Weights of a small transformer language model.
Training: a variant of SOAP for these matrices, 126M tokens, 1915 steps.
Each number is 128 + 32 x the weight over its row's rms, rounded and kept within 0 to 255. Layers, rows and columns count from 0. Numbers have three digits each. The size before them is the row's rms in percent of the matrix's.

# up: layer 5 MLP up, 384x128, rms 0.199, rows 125-135, columns 0-127
# down: layer 5 MLP down (transposed), 384x128, rms 0.188, rows 125-134, columns 0-127
up125 100:098093111091090087113152105102104072094139086127102134166097159112145131101130117098128111128150113142147119178120151150094125113130207187116138180162056081158104075165182136165151093170173140182090162125150110117152167121134074123108129142142183083106125146187116145134172159165196098073135131085085078130182134111118127143079156114116185112103131167110113126082093132163181091162156
down125 086:129171134113145178127118156199116146107136129113123136073047109035145139134154097138131150141086100141090118109088131111104162152132128141094173073103192153062080127103133208095148131084119104125141141079112154175107140105069142113104140083134146171127163095145134099110075105165086132150098101143097118098131134090115085127176125147131094140068042107152146157152206163120134121125124
up126 107:116109143145155133108130139138110135108186110165139117061157133163140111103079090127107117154118156077117141112144178102106129119124116109072064081115133131142093092116086108115163153186156115132117096161168139124202130094128135152127119157062099165133147140135148127186083157123150167071089137191083061135086130107184146103186039145161133172172185153088139141115075078099121127159161
down126 100:083124123105164135167114179084114117083139140069136170172182175097128159190068066089111082128183126166121137139132102141140118131127111130150191132101158117064148127120100158115142110103142099140075094105054089150179084121142103189146102115141136121151111123129124116154073105047135085145206118115171117145121144129091076075157164164136093143143130139178129057151138125158118114123098
up127 121:141133155122100134141134132147081142097163137119102070103111131145087123155139114111137094147148152094109069171106109162099163097090146099111115124172140157073185086239167168100100170198150115117118097149180145162177151111141140139134191146108138087147129171176146092112135070096127058137123120112129135140063123125140099141172083106113135105117143118154100182108185158162172129145214
down127 111:130164170132166174120183153134134118156160060101136130106131138154128084125140137140134129114171120153139082130090081154098196160154119095094124119127167150045100107159141113094187107120116156177118090100117136102154167139158189119155130152172132092075120109099144108082084061062120157120131139103105133138099136207115100108156148166109146122155101158144075128148161117117227059150174
up128 098:140149134126093119164111175115101082066079104062147126143169123174167113077129150122151091147126121127071111146111116164127107107091135144118136221136101158116128165089085153123127152085148138098134101200166109089161096110125129140049159134047114135156115162167112095128135143120123182158151086181154131172113093112103030130143073106131093127079143187167152101143117138153127145125170
down128 095:139154204137139127134080143104129198155153129162142077182156086118118099113082121076128133068178151100206157112181168106163137154165171123140130138136137143137119154158131121108169128170150099085087126110137195131149110082105124130143157163152111179086135097137095112202162156112102128133086145133116126083105097130085218056141122150175144116146090069105116125112112120067119140147090
up129 105:101162144113079105163169107146139075150109079115108136130142097087098170156123123127196161148126136085077195087140165105075126057100149181159114109129146156142082127177084120090157120170148153152051102138073163149106125097135166150105146136116188125162091134126090119105157155082198122175206179153125115111110100161133093142103143128082140116122168172153147117106094140072138131149091
down129 101:092185122118114106063104159111178110170064131116082157097208109163086097142146147126144141088099146160142130152157111129137138123073159139181124154096082120190114102118218120123185101109157066130164113127080147190141143128178137114171123148125121078177108197147133130138099153138180141142136144081128131145156160193100106075109090140158136094113156118137086099109121068161113114100140
up130 107:121131173139118115137091086067107116149116109103122189161141115189134049129175200127094154158096147107131154102138153096079120110130124146117138132099137101138170151209143176193095147176112126144157114121143127139157228107095178127082167147109145093166148109120105134093126123130151165085089138109176076121167083133067145169094165126153099095089167110114157137145129199115120121099165
down130 123:218176107116142066102118168145107088192124162155085120150099075123109103117116143218087155120125100132159159070128174175161091103158122133107133110164203080106123127104074126120127116100173131135151147166061135141096083125140072110135115153115127198158094128122121141165115173133137103122139082145104180131156140096184138126139076178174123143127066157116108097126124144136070147110140
up131 099:148080185104139118097107134168112130123128117223146167153114146153117112159113105129155137101071070138073184151082133187111176169100119177098163140129104141076126154129177133136083130166114122106067150125088111150080099079158125157068213166179115146118127138153085120166163188159127100135120129106169088152130116142127157120124112116073155148062129149101090053124101102139111138123143
down131 094:073149150140162162097128136123078165105133149160135097096056141084200141131115093102141146014136155153116147102136101112121138139119125126118113095170046130132134153136082120218090139124120128141143111165117103140117126119123185156164111169099066109141083150157114138166096124101073184163109094071156120115190199087149141121141165168142136174148122118112117099175118108178131099125104
up132 097:142069122133178179111118137103123160102122146090121106179131152076082185176088126155173147235122118172133134116167103065111107145080101089148128119148163092098162089104113111069111183156153124126154111111078140156176160109177094139151137106114167127131125101093075141104091149152098129153126110060145148096149112106130120114098119194159116115090057200116102120112112151110154097152171
down132 098:096114086134121090134130163155131091124085134135103124147176137088145111101159084054109097131142135139156096177061102209092157125151171188100082179132117110166153107136089106079176127107193127132191117118135155137168161162104123089127118129126096106141106190163132136137074150100203157096135113082154092088111143217109106156122168088159162156136147167156078149135122147153129118125085
up133 104:175102151164139129076129090099146119142161172141134125058117155111153110107134113080084113124098139161141082152155124163087177098119049104114105073172110090134138131117116127147159144093149131120169161161093201102148211139179101053120149132111098171081106072103087109112135084162165109122125106148137152111190160116157173126101085100109101220132123172166133138181138107138121138100137
down133 106:126141161132122104041154128156167130085130160137120145087151156099094143117124163097138163095134141112112127131115118131113136149120127132075097116055135148149122146047133124083171125140088111093117153113122143207153143103087073085142063152079108144144132157135178182051146154157135134131131094117107110119137134147161126134165135153166081172126139129202146113114159136180009121185078
up134 109:116071167132136167199131133133126140146127186071101170112115099152128099103103180052196156102081110087126100123135143210138140093110067147121184121064115089147115147119105141123086093074120093104105108156069166149083126118154143138112073119131122156116151155171141167178102146116136129134139165190075150160145085148128150130167172074133066150134118131113156095118115137165162160172146
down134 105:086111108179174126152139134146116121076113130054168105186143113117130066213191079098124124113074162151138132140192074130120075158083094086122164098030160114115114139134158137183158133133130112172084101129092093117116135146170145157081103138101125116188128134139110147160095132071089172144075125147129133149131121150157132162142091145165135121177126125113137144145141091206164121142129
up135 095:109166126080164172101117099127161113163128113168122101084156040111130142161064165140138140085082088100111161202114120116125095132142151131083068136115173079119105166126161128165144095128158133160101066114116127059151161149177197167144150149130062153083193134107147128104099181152166113091108123174130109144164098139130130191069167168128116134092121137118155144163172121094111140108121